config.yaml
n_head: 2
d_mlp: 320
init_std_o: 0.0
lr: 0.0142
beta1: 0.9
final_lr_fraction: 0.05
Each number is 500 + 50 x the weight over its row's rms, rounded and kept within 0 to 999. Layers, rows and columns count from 0. Numbers have three digits each. The size before them is the row's rms in percent of the matrix's.

# layer 7 MLP down (transposed), 320x128, rms 0.268, rows 80-151, columns 64-127
102:552584488622514549427491436472580504454497534576513478542437423531467468535582417466512440522531456514541483505453471494477516511445528513402500641454565469474511495502402496523390524461559500
101:472454468540546413490405470532529638507593452527436426488474448457477545563474407469545534512541438354444465499516499502510449532563535455509560420585520483478455464521441555506500445468475455
089:542524506541396469558512535440557459529464564548496541469558428460542426610516449481547597426473496528544516460591472645622491531476559548523474563510529530494517565428527430589460552457562505
099:545534541425493543483548444539514544478483490507407477552420445624439549513480572438481432553499562515478440493489531534457497475449532453515501535508410423506547506425454411557520512508530491
099:521531501539552428584543491497412563553441534481433401558464517538503574578509415455529495488536481441563541480488525453539494487505447528573427556456525548473460556458488519391468470520471541
101:567489617484502467542496465544557478460531591559423444536451545484608383489520387509539461541476470507482563493530541457491576516547519541523575533558526424526437451502530498504444496426436519
097:403588541480500480520430493455499532564505527529500541429536569511454500474554525480458433507423539519559482479583527417448462456519514583539561526393512531493525455529570486494465424468340432
097:591521499455504537464538459466450628625432480461532482502586438477472535508455454497534506569573551454526463483569526493461523537501503529580546458468520487490561504486476416499420567469472464
103:510357538495546482539494478447473535517435518614492499502475452472587500600485484517585445573474535495450500516559480487480489473521486582543467508493514578473507511530475456529518544503547527
105:536526544497506519508545462519514495494440495504518517592436475427600472545520470491478412520581548551546498480507390597540510521354489419566422463505513535497454541521453531487454553458567521
093:450498473487411537491558555610485468456534456498539601507460492439518517473590535495598497541487546574481443585451528507523585456571518548525385604463477425468585453446549546549460485517551543
097:520610473523479387471518503476456573496472444506580483519538577509487554451514420430550550510537570532409495561436600572553515558455543448513616474550523537493520525505562599476484490497613516
099:495560534542526438588542421445449492495462487537476535407498537464514513566496563478517475403523493530482454461501498389461607441488519490452509588474501475568444526559485468557508509510486417
104:504539471463428556464517395554487441540547555475491559595456397474493529451493420401502595444549528469436573457583466470482445430552517521593531461504493530505535481456559575492501509509448487
094:373529575456491483479494482602502468547491489569387480476485600446476629519504535555510530497433470463468542497535592455494477525529514450509379513425605469449538568444465430456453483453539502
101:453449502580541496565480438536582484446512479442444432398507449528530569457471421499532491456473486626597492540547406531507490446490404472453605547429514471490515509474537471517510454456473506
102:470418499481463508512495402408556518508605488581504388467447407458536502502532536512483484426423475549544496518516512496577538458522427502453496471477530561542644466346425489544493422552506508
102:541556425461464484468556526510488460538493503479507455494478502496458497533459534494494548577411446503557436508453549460533464500520522460463543492450439533485354524543537593561525576402509474
090:523408535455579500605483447428469515550418548492499466393498517505514495463637412447549563392481435467474524425461585447482541474490549464534497478534550485492512528447539575595512417491579492
099:469548423470428531539486466508551550516501627475477512478432501522548483618465573422546514489476477460453493579452557502494471466489434532500586462455584618474441577464503538486456514475522518
100:461414526408446459463479469473389510464472508555571498481499390512534498448512565561406478581531505519548502533389502455545569475472499655510489477527387500445498467512456441474485496437527553
094:466474475532583481484482564485570509426559528550469457448452417428583453453490460473449494430466532414435421382518560563627443508522458535481435545515464615560464505492464438544549548516504527
103:580561503423525570528483497582463564465505481499497581534472624525418456390453354427489493547556523451544515444469434414517554579545581470524511504400487471434472536535572481499444549517489429
107:524505478521549498563437439487592473551507538505472550493557563613468534467461516463517474512502537455541599463448590520500427452513505525501451572563592542470447412395528564488479440465517557
098:444478567527606490500366338464485413407484602450544482468530388452518489476465492534545454452389457514481527539502490493452508512463495483547515540476450477472550496541492525497462402499611498
113:557541421479482497515484489499502478560460480476455490511496560464532487699504511574564633509479480471531516459517480454521460475516560419525523443458463553485471569419524564432509497542574552
101:464509442517490537453487453509559574518498479445488524456533507494535554564508518550519533505519508443468422542541488506466573453464452545580519487349493504527441397462450393454490514463543528
097:540441563573520432592448523605538551510470516554495526421449498467522468574543484606516547480531457538498581496447518560572499558526502479460482594584523431476516427482499568572469426433491504
103:465471525523476493523562503490521435513641540463469481474440589540448488472555465537591551567495407377587428554469438445496467436544511568441483477465423487598557506527477585432626531489485471
097:513499436522382479485566525536557541403430523440532517489471499464484513480583532505477400528536492468533450523459573469489470473503590493578484441540515444509571456509522484511532528480466462
091:558481514388524453503507492507503518457515450479476522509503493492552531574580497591472514467519425424498572477517539487456515479496564445500547528489568414563522524436540504506540525553576529
091:461513534448448548350524526532519467534453459507515496531541482477471537390520479486463503528397619600501534533518448499476418486511481490475540490440571503415558438594477473435540563492515420
097:517521596512511585546541477431507474523403480410439428488428480498503490490515518487461505462502495380490473613490474465549513508576541462572484565459474512394511507479494573501543505555461530
099:514403494602439516438482502533503569523562495537477510441505453418543507473527525445470466485527510523511453526497542466404448486514561548540523390486606542435522489517489544394510420477510387
098:466536428498454551584516530512533420413474490583488447429435485473557573422532597453586570523512541492451450490430452610408494494499499577570502505475538546532490467565544482422439481488452430
096:450520496510531570466503530549487477525489431517473540507456492589551498423441539526415546463644436557501485378522571462485535429489499436506536498495471541562469564549589481414546510499489499
097:547567462521485436465561497553507388494414518464523524434497503421417480497479489465422478480553535467536482556594398525496435434430506466456496460526404545491569581519486459522492548442442510
102:527467579387488475487448521468491545523410464503453525567443470482536563451507461480596441535513552610517519507527459560504456535426533456538487413525527477512487428437422523497484480478408502
111:479453547513466536439441508494538476562456455430546410519497529441457519446512522464494417550452544527387463528449470469441560466515498448450408546488526523540435479455523540421554430501453465
105:474458501558445622491518558466466515482487520431491462536526470533532461716456490523483497548496477448464534537492448381444443525429521516568534467616559493538530512432495462543516528443620512
115:524525490622464551503565587478507542484407505517469456433498477448449459658555421483564510486465560482615549430505471563635499489503504446512453434394526548506520489552478515546481530440518466
100:523503442535489538567431512453537438444540390476555601471517509524539463579487505468500479520546479539476454516412499527582570430576549461461515482568483541562597394515485529493509429585534507
100:524412418533509538462533547557497488548484500487493523488445539415407503601510539496529446412429421463564516528512566479482530484488411478452515528534439510561485554563468524495478468566461482
099:531461400523573502524480562566465485517526581479469507488423523465511412500426575582497417467423443544514496612581512434442464546529482481489513433495539412513584476457502472507547461553522410
101:559557464537463489481500503546475527626425573505440522597550542481466492406432459481541524540564511496467546474472501570565420396509471498520459454548528461515521496448514483555546503399507567
098:502566441425437566504548548508555521392481553496462464543549408470502564541473503524570507477415583482449531520516509397496573497524496391552483504488590495399509505498543470534482416484505494
099:497415475446581468620566518584528491464418566494498533435437546497480427557591440588555581487497422461489435525547516535422447492557562525396466489554556448518475480497535478530523540489527593
103:530554538545452472518537427448564525609527515555441443469534467523511514591537588551501460448502409509503587499546528456506455475426478441512621481508445456528492548503526517497458436464523451
098:572445526488521510589483520382416500462467515483485473487605491589529428521536422582552454543511553556580479477541553431525492583497481484569433504508591570542461538398583475488497463492472506
094:481420449508539590473557550571498502530530514463430486535438583449496466459495510500438544461526576490468523542494474528482494499534480476571366549463426432495507555521413570495506602581521512
098:523482441478393515489482578433567477518461530537491550595538493459456512556513475542435599393491597548532472478485449492398534500490557603474443414485484536390454567461401432456506497517573489
098:508554523536416533435495504506503526475473481482547439583502518488391450458524452594431486555438478531596459390480469573564487460469417505590597444551499494478515597510510519407486452487460505
106:605443503421547450412547544493544447519461578508543531463459568437523495374552467587531485537513529440507503462497554511437450518528567518456507519426446501347540493517503474450530375512471563
112:376577519508511460499498542572436565428507508428508520385486503438477488499534525476545408540535594544555383481506378505449476516564487463540416605425468484443583554549527478529473512477497404
096:466395451535499579648450580495412479589469525587502566510492536488470509495473496457510488439436574419511504478597444581452517540499421480505607576448496490509501534501440507552552527469418479
101:508504528505492446468497500484529533429487455539566488553518554485517477503421459625513517473508549544486544483561487468465538671506439461512379484569561421525552571364572469458449451484551545
105:501496478465477525420518530480486492473559436470457434544585497482450370497399474575476417438505563557520425506517536504500512566491455500482488470513499508544505479431430461540501399534514435
100:512495561528499502521431609525528608533548546565479529515611496484454489618523465638476525518423507528430539474450420439455567399558509537466573534526475545508496489405433475512505438434508493
105:504558439467526517577384435565506559517478502577472490509622580509518460494511534463568576536526454484560484487490401459527485497473439455423530471452559527489506541526394549484503434440503576
118:441424452484523548521438466563451480467494456602448589538499504444410505616469443448466508527449511526490443561460546478558504542482594524448531450478510577435498487547581438519544517547503493
101:528491435556505464490507512563492456496495506541467526568483528608562562383549430521532562522517609496480464394460454484568493518574548419654471488607402421396507398447476503541455455499432590
107:530496434470547490530469495551554435534418540435547514582421463388556575384526575469493577479552496559491466479551547490490485549478453431437484413538428387519533503545494470541537520588453555
101:469616497426507476509474465552497466585446399545459503487586503503568453492472495473395521476506495441420488581501516525445485524577476488458438487493478474497517480532484531519527455471479499
104:505570458496465467527532389579453437445430451571520423478541581585462541647437487516433537492507421353547533478450517529539574504507510539537518521513454596484458644515436478497482453454536495
111:575470605448447445495497519506531488537460517423454550500503446520455482672476443456541514574566420522592443492563505507434499517483488459499524561446571595511463524506500546435454414500486415
117:529522493505468443490513426476514501573437547561572460469549589424532479526589435524512536467479474599494468551498517467599413449430557487543505595480520512505417441459545529543533453509441529
105:506456444481529467466463451570492468427465521511498501503492523448433546628427463510494568519381526419460422429446527424614550561448562533503542555470565501444475399485452531442450515514554535
107:419524523454430560591538404478521575472517428480485520492519393468457450436509468393428433538481557464521421398469488542497473567557563472399436496499485450543483387529496478487535515524520534
106:446509471587490523621526507568522426530427476436394475489524552553490495506526579569539543531452546488446542432579444586503513505509499578437589483553524542459515540554516501505568390437437596
102:513522615482524446511530405517462494537503457467428456488588519439555470530599445511505467505413503514478566611535472541420526488502496554569532442508520550511499517571455457414511339516483445
103:506524562538486551499426474447515557506460494526344483566464427514492504688446497478513610549502484471563574537430570491473520464542453603468516532546492468522455484483534570463485486529535463
098:488575567518521492524546503501494481530507478473531506502474510467548453517456524587524496564449484290476479468578502465579524501536524490498504547452575508462493473489550481521534545427440407
# layer 7 MLP gate, 320x128, rms 0.229, rows 81-151, columns 64-127
102:527430491428557511499509462517484428506555536495519377553504536451544410407539594542550411531519523473479576586448488508519490503452468537503505483552505444476462457481473488460454516504452502
095:463479561548540492548481580438503530469519467498501548517495576506435612462522576511532457557443378402392514451495505536595472487482501420482529469505533494501491521419540559489552435549467524
105:511418496502466451500503517427439523382523471489532463428502449486514472468556503529567616519455561391478541454496544434419465449496396488499446468548429526517525460458493615359502482490545482
097:492477469457480454629497517498453442498593569487479494513529498527544518538513523411537552474479508558474521519575466562532478516583575545448523464609424531550475486564563480458563473478512470
101:477445575452587438519506562536503507517524552477487461474478557455472439531430463601446434510491457488489481454507449464527506554517394461457556516575551483526596512519475438471588536478473441
098:543588544632440514523444535521577470486392444528393392478505520542534426537538502555487445451484527505472514466479522523472567503394474549496542458509519455529477594465608454480535481451473494
100:575484480580434538470616604426497565601552474488495552469565457549468492536398477571432539554499526502509521495475500464510522507502540468539562464477556470522504534539518468486378586454578466
110:572422500537519526551505476519466506481545436610547469508540390467526555511564556528507443376528526517455486553507547524502459545529525595604503409496415553427474481462490501468587426603523552
101:613533585520475487511515483543490544590434529491524542568478600522481472499476524526453451460593508432468515432520513576555476460476479465458528548559473451465497509527502522453534534504551416
096:481469523492490496417546511512500570433539533488616502444517490503537528592534466527521566445456539567568482590473548601498559489492391569460561456414446462497643501432407468525423532488516490
099:542555448538441431452621560446556512466514412528520473448531484574531464542499440483470531486466532497467501524440487587461526561522528439526505432490451537583506475548549497424484442448548485
104:475510580490506509455446511427486442491527499539519450538434454568451461525515482566556477511522549445509623520476497528560430444387575543349575440473550418528489508486449543557585522565585498
105:541536576447480530549497440410398515455532486497543474556513456547586496470530498505527477509538625590558563487523533534482580419520428488555458545459556538473494594397565479447494532522427531
100:400511525523615559528438562459552566495491508508586446481460480483517509519424624457581414492579495526562478534527466528483530554471539440521436470557498648482487619523527542466526465511513533
101:546526515548374520480483615565539489537520473446513486471545510484513550492371515586549486496552476445430565560446499507473460465614629508523451441490532482609499449505403470429463459636498525
091:501566472524466559515468448613507493487384532452489527450550587519477512573480465542515600510531469507448480581387563536509465588581434566473542538464439493492473579533534516493473592488629444
104:495507493451418589533481525493492423460516500466514566492397493543417487511568502608496506500406410424521559527477523480598517527537494438549559525520582614536490507541580492539528383591529511
094:537497596503421527484503397596504482459482441477528565511433484523490488455403406520503333466528420527518425450401482539591541474403506594422479512520506559397542454476493460511492500515584577
096:492465487484447456537432505405419481452555544510612423490521468487566504533503565452491504520505532551523445489530473419507576467460592430532547632564514517532491505499469512403542490544481534
096:552545494539563529516521532496502504463521404468453537559485614510513502503561453453501432423426512548435528479553549590586414497551404499387495471526537563567529461472535511445425497512501521
104:431438576558525519496540508456468486448577498475547498496542456500511460655467522484437555507480422469555536520514506428481513474561450498469548491530550505507487459521489502495482445473526549
095:537440553534501511589514519601510497477568467459527529546494462448433509521427550591468400472408477589463502598508506427457523484550479443501560500480475570503569493434509519574490523512427558
108:570507487508469552482514519486503458507480552519495525462553513527538491492536487451515508433578551546535578426491564452437579487463471427519419579474506526536533438585456446479482454569545526
095:441562506468501545489622516414403599467465528508497490570514456536503500444508549524524429534541568516465472514512542550550543481446483508519522508630458464555574623525507535538498515524559437
113:576468394456455587496493469511517488514562535476554523584454430525491501555484449524520532529531493488417475522490461451577550567470384476414549434514432450490444489521426379534554576502520492
096:447501491544531485456597451509486517450428583468461511539539538562474488595529433545522442500470500496573534473476463363553526477496437541517557453425570500427498470532488555528438415523507448
103:555503555465474489496565489466534527536517467613499451528424486421485484555500495420491464485400490428428511442528510465558534480456483535474492448480529464499438641518510481575532523574479535
102:469567569506570576420517447448478462507557530494424535555509527581572394472506470578572486501494510497482487553465529577639565453516530604420542557481575466456535484499546536470467482546523449
100:473496537522510509511516468509472567389479491450480534416541455481517486458490544534526477419576437592477621562472514576513516526600535472543502544475554555563526435548535465472420535451486454
091:468568538517536505511548427524528450445469486475508527452562497488485457678497568500514498395456574492602390550427521518526519488460558438476429501505468470456448501538491408428497547579504514
104:456477474476465460620478461541482438543453551481489469479470474533482505447497496600490533465544419452444518459381496480472553493492476461466498443450493455547478509457560382548509500556481487
099:483500603464482516476533509532489462502516581501458532543477544530522559463453470465513489498528502571480415485498485449518470529457518408535526533548453532460498565444559481481562553557536559
094:495491438524436506463468530434481522432584483529502482502490504424559472518415513483505554457499553529530576519477493492592462534551515512529524495591488539531473438441518469603572588417540451
098:452506532462493523416527495516551486420543606373493466496601396501472537493528408480632483416589520489453527539421518486557459473434510505427434517466417425483469453577469432536432455545607441
108:452479542498569444563437522564529521417555513544508516552548570566460502570448503529495517443452601432460469547606430496489487488425553540487434587468508464415489521479514567317456503562529457
093:443535488465489517478456471504485388446448537471509497538501530527514485526548430486516560566497525521466514435484495453568564554449510519441534478458605467438437512412486437484517510528497446
093:442372602494444551521544557520470482527430540537452441564501536518573523491473467611484482459516545558502473427455473538489474504442466565574446559550495528449495445487366466620586595417500525
104:476516481578557498490599473514469535453513553481463387537537487470478535600432512535449600436463416497441623481595508523526471536565538529520461374519519464481487562526540510549485525399577525
096:511467525468538450463514477549531494444625400424512457479534512539594489669483493518575531517587426468482524466509447478480475504566491522581469571520492543522474531531503479570564502552520505
107:472524474524471371396527449457465459581479494452545466540491522572401498460539450536509530552498465456483485598548449498498484500475602511562375526519388557532451489541431511578459570514481523
104:479470471468445490557520503505463564497535439508496600455475509493512491441462457410414426538412416482568483491485491485503487500462472550564500542512536530470527511531478440462428508510550563
103:481495508473549519614520501481595503489539534535454427480471453545589579504521496635549533387456490422417504381505477500469469552531462588491573471405504499484559534499458502486540459463500531
108:541465417464437455523480470495495531583437475590566543561469469499513537496499543455449432606447522532480437514441491522558511540477429359501437547613489467431511455439486523466436518515544543
101:438395540565500483543519486431430420456539503468452445414469513434437455527533542488502493464518486539446507472597510571485469566530531624485494503413476529433445495449514528535478499441475444
099:477532396433443584543459436528475458393486556456550467458537375491560531581394523497451467581478570443453530530563491477567539462554423461477477477526438528514444479479396461590487513487549456
101:524443544466473435514421418533494436484470500463528569467495443516469496588446420531489487410505434468562510543593447494436465516520497618559510495565569535531466475431470451483606512552520496
098:431492548480515484481487565581478460494459522546559576591558508561567494479440464519422464516557521523476505446439460559529461596512529566524488475483486516508409468515581534479518444576592557
100:417499428567561579424588487571436483503586479446460431467577528479547549453540509525542492547545479483458496446453565541537406552613491524550478535554425491571472432555412539551574453459434494
099:503546574531482525487449515471418525501499557515499512548526452501496464573586393478484510453390419555503488509471511473449462465520494568487521413497523404502541481432533461569587525511507564
090:521494589526570497572438521551423518538546509485522424446469532544489524474529513503521578575501482504479477506573498481543487560584530448467470439535636484581562470523567505474530541527574561
096:591494433491506493483464511520453590456490637544500493472489509531403524427527571474435479514499402509477498509511419593495501442538467463551465530570530497530549539478526533489575536454483514
092:484422493494523490609413508487548554491501495557493488453488435420467522485394493482501484544590500461456434532428461521440534590488481467480545517438512534560609401477430452541480537443443504
096:419504455416377495507570446474470583600477475501426501448501460477437540546577514483498452538525463573519417510474491548496499475583525501516544538530555569600520528514465457489542590526510553
095:450639427512486540512436499563598516408512514474511477437638503456532445538530539474473485514401527510562456509448515528561524463534590576390557443526556491497423523417517491471487454497495522
109:540515531577487467471495550460537467468473533531402413521512424503511490509464381612526546486475524548405466512477465527518561502517452554404388501540529481462514501472473515484486449457508477
099:501519526524535491511469473384529549531520556581465521386542595448483523570543479423595574545586602520485585470470547513416480491485526461480433532526525552449483502459601481436478518497442504
097:436497494441464607611473442563521382460501502500476497440521473529513461522511545555485390505477519518543492490560545411548562459504454450433449542471549534483491395445445472536361487557471490
099:518529499584428440422497402473458465493517595457476465570569489510496538536473422464473575489442518521414524462419495548504494434427486386446425479433578499395524527497520552476455429509546518
103:547543545485390525572538379526483508540536557475580540400456485637504578435520526553527497507524484493516426450455504521465491497470463544459477478492472481579438551475463501419392474598559578
097:554468530528463479427425477455481536528517531460448490464539514458500496634464516534534475532411495487570558606583534575567478474488482554412515485477489466459430525492461541570485600549498483
100:525540535434542468538410476539494472525407520598469478535485444521561510544534484587517479519436460519443486462406530479555465536473520517424488479557402459616554568494458559445526441553494583
097:578451440605441485482536556426525499503499565531478580611505447480507459493481552589471492439510504533541525516418479504516512544480529431534537542516570396502432504511480410448497545588567497
101:481443554450452573436556521534447467542466516492460484505586553477446525490474502534500489444489504578550538549552438556576588523559533473554557535527484527575452474318593520465504500478497452
097:531488480438423532455480470367527538504468495535475511546533420520515534464540425544503536547487539499532465504480457601518454477523490562486498513577528559418543519441484612383538532470456488
109:505347596531470507474588562550557535560559501475565415466518517511635398471583491522560488473493524509454441447484496518557507546497487513497475430524441489426647578512523417410446516442537452
109:446467490513529548506545426497475456548478484459510538532484453504511409619528543557504436518613479492450472592579513491480582460498471524443468491356493535522496494554485454422592441414508463
101:496464463585514454529492498608493454495485531546497466546610597471509504672455596536464505429476530542509500613519493423534391491481396514571480461412542541577571507518558467491563445574433547
097:547576511560495575515562478526483458497462442513458494558484559585403563554586521566536558462414548525508522481533549491505552429485473519506552546606603521444531497501582523514559556521488471
104:416463576568497453491526581455425445564451495402495433567523532539436491430431438401579514427524457534530602487448433478561522486478609466420473355435513461463480486542602542433447483519567536
096:508475496515491542544433467426497576478491513560469374541489519594515469409489558497527435513399432544418579509521567490505490510591402556532481479610436505480496462545514483474504482514439595
101:544581563442526509508507504524507460581497538545503466464541489466493512497544536572501530484490562473429557539503464427501536514567538584511477530573527410562459467597494464521586537495595453
# layer 7 MLP up, 320x128, rms 0.226, rows 81-151, columns 64-127
101:564519571563479531456457511348548504479509517555480533465520397520544485447511621538542544439458468518566653496464577485490617462511503576484563511554544496472434507529523480468485511477491486
097:522469497483450482557528401497478526504529461487440504486456344616541495524510491490489467520441506503559538474476485529454461564559543527625556547460538490511424513536483520463520492523535532
100:536556561436482441501474452555568515524563546600469561473466510443432469491496433501470518509506511458408518484594506498530463521600490357466455528529557428525464486551547540491467519517577425
100:541469479555552496393483540537549489558444509562517513467433456532458417483465421495427510513556430549426503462505497514497491467480459438557485453576445596494359554536396518521460380502431432
098:454600505512438490510436477452440477460448519400439476499429504491476404553539585476426390492486445499527475533563372518500512506550482421491512447483555484556507465484513533506478505514541487
101:469495475618530472521513473508592459415459489447476557484472515494482458508545481473554533394551442547534505566539499470430481601458501447611485517482484599518471419497446509530479506496526540
101:535498472550473523530543484476494625469599517509588524476550397481595531451538548573475505521546472501502450493535523584492567599501535567564530480538460556524420421484512527535421512494537441
106:526483529444581567495533569480553464427444496477470418510437505478438489479480457529422571466416487634492495562499426455575546451446442450499433510538605433500537584558477561516435452550477519
107:456521476517556565580507485509534499442477507628580565441418504552454415390466450484461503565406485578502543440355532540549546564486545497424579464579559470513467503492464611505540545429505515
093:375530452561489361453567495523481493384536507417567491530524560532468409452493483471493471606513537543430520499534527502521532501603451506525434565524475472578479608471505519506454517520510507
094:482570558486603411586543438403464528560531523529398553469531485471522526557471430584456540499584462605402577449542522509416471514449466514423531495534512543508460475528445468509499503466547401
115:456496468478561493553520547520496423445524518477591493539510462401405523492470483534513537445511518492512618419431505470543467448386599424491491497464526416441433540504412453454596501516440514
107:556435474541508487471461513397451443504529492446417477492486491585467556433443548425471533576510477430372540457499466477602522568530500567515411540455489490544562468484454502436609464564522411
097:489526515541563520528426535555552542498420519482485362439526557477559475541551471497493424518515448492483562544415450526432450405460534492489592529515509552452538491501484528538448606530514558
098:589528450614475468562499566521521461546526495503523498459423445500477637443438517455484534576531381425444454551437554531505489488560473511371482517520437469447520478488464540505399429541495444
096:501523504458560517468529476488555534552534515566418458586500448551528524464526472477377463445478520449500523443485452477455421511538538434551501567580443515547559556487552487559487467568532489
104:493466532429466536481513533458534586515544501535516652479473502543516536510583512541489482591499562632515469648468508567531540456567467587509568503521528435594501384540496470526496484587550424
092:504355416475501516473500593418518534548514487466485449482467510496427497642572539574545479570459684539531548448517509535364527489584526461445568490526484539553379436511556511508601508509494502
099:487439404557471606484488511455563550520523455429496521536472533487486573483499503595534545545512487484437488534588508459457440539438479536461463451507512514462503551516543513473473438409528502
104:576538484464505504480511520476493466472475513478534533420455541600529569650517475455503543478446622410528557436534449467451526491447499470463612493473514600476508579523456486509500462406497539
096:546509556436567512518452382515425468470513531433554468550522465476502482555480579506467545447549479459495562448397482563453523484538528517480624546461518539525553557526514448511566508540470516
099:507510574458478428432573574478519507511443486587561517497529520591481494430489528418478527416511463549503554470526445519499593550500515420597480488456587477495548499536517547512544488475525508
110:649523515484419465500610572416483465559504576560507464500471510572477632528446529497476529479494515486473442546426538477519512430481427465471554528496458530530446523517550567530572488506486558
103:519531639524453475442533527509441555447498506471464448460541501549418504442503468589483465446558510517524541559465528513554523493534520389601473458467536509455392499487548491585524465572576544
106:490518505556397486413492443527535477553524527547437532480485382566470560508502393446450477476394500498411553577534510570512508467395498571471573564448525376442451487474497522482420517482483522
096:422547534455567440526550518485530503552598498431508429488543523479502520447478517483454557564492460532376491522500510438575569597523493629585403514453514544445453520434448509458477506440535487
101:556480423454441497474502522506524510412544524521437489514458455529531466481491531514517589477557566580552470470433438444426571488527380532473486458548439531591494469469465395492449531512479561
106:446550550427464482445480399470469492482486450515528626531383537425440524510554520468528526442518315542504466437532415469445581520503555426477542614452486509426431504483495500511575445437468478
100:533442463473450396472415446558505521505509598465504522563461525482525495354538541485466592573508464501549519473488517456504584555515554480478545439541518460567461492483529520511573446519552467
094:525538485534611439458399494517439567537522381518479495540521470515554517524593478508534421563512458595428516546410524529447477535556500431442391459496551480512497538511533476589481557563522553
096:512446507434536448542495526521463358539563482484467568536488450479543486511483531583545473477466449480515478396471498580436406496507420511550566521413481518524495511527535508462563469520461560
108:489545560526493351463499491540546480486499519555466461471417459561475482448519538500511541510491471488464519488394555468561538511494504455552577429527444456452540527394598500454466532557503461
100:549489524481502477485504454573569453461575527453466545492566611371491471443460551589517481468553508461557561480460497475571480591554466547462517431594515491502529518408489448526561560550491508
099:480529442445495474555450503466393492510440469475478470368594526449402492379468551474498465566545580498533514519455438481483529475492528590503536498486526503556479600461444394450538517532585369
100:538443454538529478583514467497522500524414447435475474446529472461482499478516502563405477465475415439521519464354546522522575547583528481410546468441526478502433472465465575536517491504462539
092:502499532537439508365611563540593573446475460494501501520455442494505513436557539461554517504457637467527481504548509472488454476471376404527425452543493564541481453585492528438501559421514563
095:435498495535439490568555587514458448618415534530470533428495457548492563371461469469531550480432476515527470435509549526565511462583496459547500484520475465478541507479416592536481516527532437
102:516479432450519518524422569470505572498522498582545510604430555538497423505454522430571502518481518560447481515480443470452525462462472446524502494466440503440557538464494443464522549564397485
099:494477523417445520495591433528548550521568572535535522506534444539553400580508513514466435482436497531514450550386529539440449406442584561442462578433551531504480389497479465568502520500537510
111:395457623525390474484428447483523454471502556546526511484492461484501481571535534540516397492561481534505532499525499505406532405427521393479467540489470492501511552513490503577592529449495620
105:586485518408510520494524437566535463574479511557468467438450459502544548528453461515480498415470439501479471536525410482550536497572496442529476491537464501449434499416546506509568597502516472
104:430460560509426471520556556480532442541529422534480500542536450449433490448516511487477550481435454588503528468468499557494473364491522522542513509493418562545538509559401570413519483567385463
101:548514566584499394495555541505539566538479517403504463496518507531455469458524495496498373576505503421509488381474484500472516536476489426467563491560558435449549510492560492507532495547563413
098:522499576461496517475522527543403412509505505556537552418524586470537519471533445440596554458547474517418429511482498528529409513549480487583456522537522509553440563403492530539491399433481433
104:516476483568485524533545523529484482559405529576520416555405526547589533555549544520529508478507560585590559533493588434540461452458520486508548484491538496588420509467497416480477533595502490
104:539384473452486535513475576476460485443512511395545627431462571537542436570568440463574462539486489417441446516478573460520434535642563554509585514542558545503536564536493506462460487470450528
097:486395520501575468515496527452485454449538441490414535482469492492498509486441519460613488472538418369505527488533441501451543488476406500511583443547569533456513464374541529574436585509502430
097:485475491469484434405426438476496519564472539478388528545516459474504532488489468563432426434519462497442516585430533503593517478614511439484478511491479389458547541503496544488451483531525495
101:478501433415526531464556526502521528391470584428546598410544428460534539497536535421467543586590566513499503511535470535519571406577519471409451542545534449559477575483477490474511401478511531
092:566533415482427548521516455512555551446513470540521569474534456523461425498488511444464439456504527433499546602550374525392468509501566533477536470486387518467452504527477484563466470479485473
091:588484471542606498476557493535508568519500585437591483427570467406612468547507551500546478520456487504529366570532621452444515438472466491409484485404498519490521504528518598535541519387439449
088:561535486479561591569524477547607619558485485537545567531445438528446527494463518484472541477435483465500613523466412487542542459524556481500488508534510396467465391498557608457531478511381430
108:514502461509385510507532564456503509511519432523420610457587514532475412429536502506451494531534595490579498498532408520506472524540455462528527469521496487582528578555555530507461571446489498
091:524511421524518549473510472505429520508558531479581552564503503554570454503488503509466473568483493577435391505512467457449525474514441510468520527517472539515514597476547515497494565404519383
102:427444585421530525605506445524487507506470477466529443461530532423477528527404476421519574499526487505507572518479465452433424487515510451508533524437546540614488586600508477533493558473438502
097:520509464512485492536515408563467582496463566496588568464461535596463497580504417494522455541409538417483471565523531494486455446506462510517582560502535531457537485530427569404464517542452531
100:446512528475540564492494459446561499504492630503569516502535504523567469470515440477497450586478496460527499544472547510516555319473455481406441569569357531492523523453472535436430486531520477
109:477523503547480577478487425482493504530531521334532524551546477414505552484472471559476413532504447534446576479466527498545532518546539469511463551548557492410492521393528481401482504474465480
113:452493463458549553503403509475527465544487509462537497501503544429582432546520436424499498502439472483501539517484489462544409546517517576470469615505524587502495462636452485519482417504473466
105:460532551456482600437377508554533523541507509556410633481489397558580528401501514489517535529488524335546520464524470563588463566513560584502465469539446477424536545561510446460442599566504515
100:483389459575562561459526452472527506593501484449558530625596522472544492521462558476462437441513504545442494492501466560417547558493504511462513577507544531566565521484553445497562593425582518
097:545418421582505582524529535520562535524463568605422520535489534490538590443509512517440493570469432513455551517425472521489492437511463458479541537495548440486467464467490495474434473491542551
095:490409481462534452465494464569428608513462382582460530473486413601505467467547355513497502533476510443514494547482522410546503487513496535524503509452475507485494580444488526460520485477467457
098:442560459553589544562479443580568510474606483528489488543489485522423495501422506520545471480568588433507569522516480508547501610592568473496440544573438499571439461545443455576518516534484470
109:472538529459541465553603491471555471479554483526575476567430524488560404460527510534554463496454527486475508540554479466482471435450527531545417382543564509439489635528542555411466436438502403
099:513564523507444546560478522455535511466548471490521551468529401458574488474615491465543426539497538473409518482568574415554550518538449495573558532589487468506509406493468384537518486498443524
100:474463528391408539469506534451430515530371410554474441482538494429517526396482514429457485600484469473558512373494447513517552523482508499484435527577504524547521555514559542525457507417493499
102:551521510647471492576517424479483601589386527515490567518485563485519473538566437505454423568383551557484469502511554515493528524529555473564524484582487422438515516504545495487523499482406459
105:487404444515585531507485564519580508472436535467529471392520451533501527542388405542435383555533457547432477415548469507552530585474477515492495495493468460593463511551490469472505549475551498
093:556465531485512478475570458597548493453510463473442486461583492481554549543454441506509533444565542472509480458440457478478501514429462537528537535378562534534587460510408532520476566516608420
095:537578468527495477621494475567423575585487506473561501467442425579506492513416447507492443486467495481455502396476539509494522487545504483509465486528604484534461460524508508457577517521504520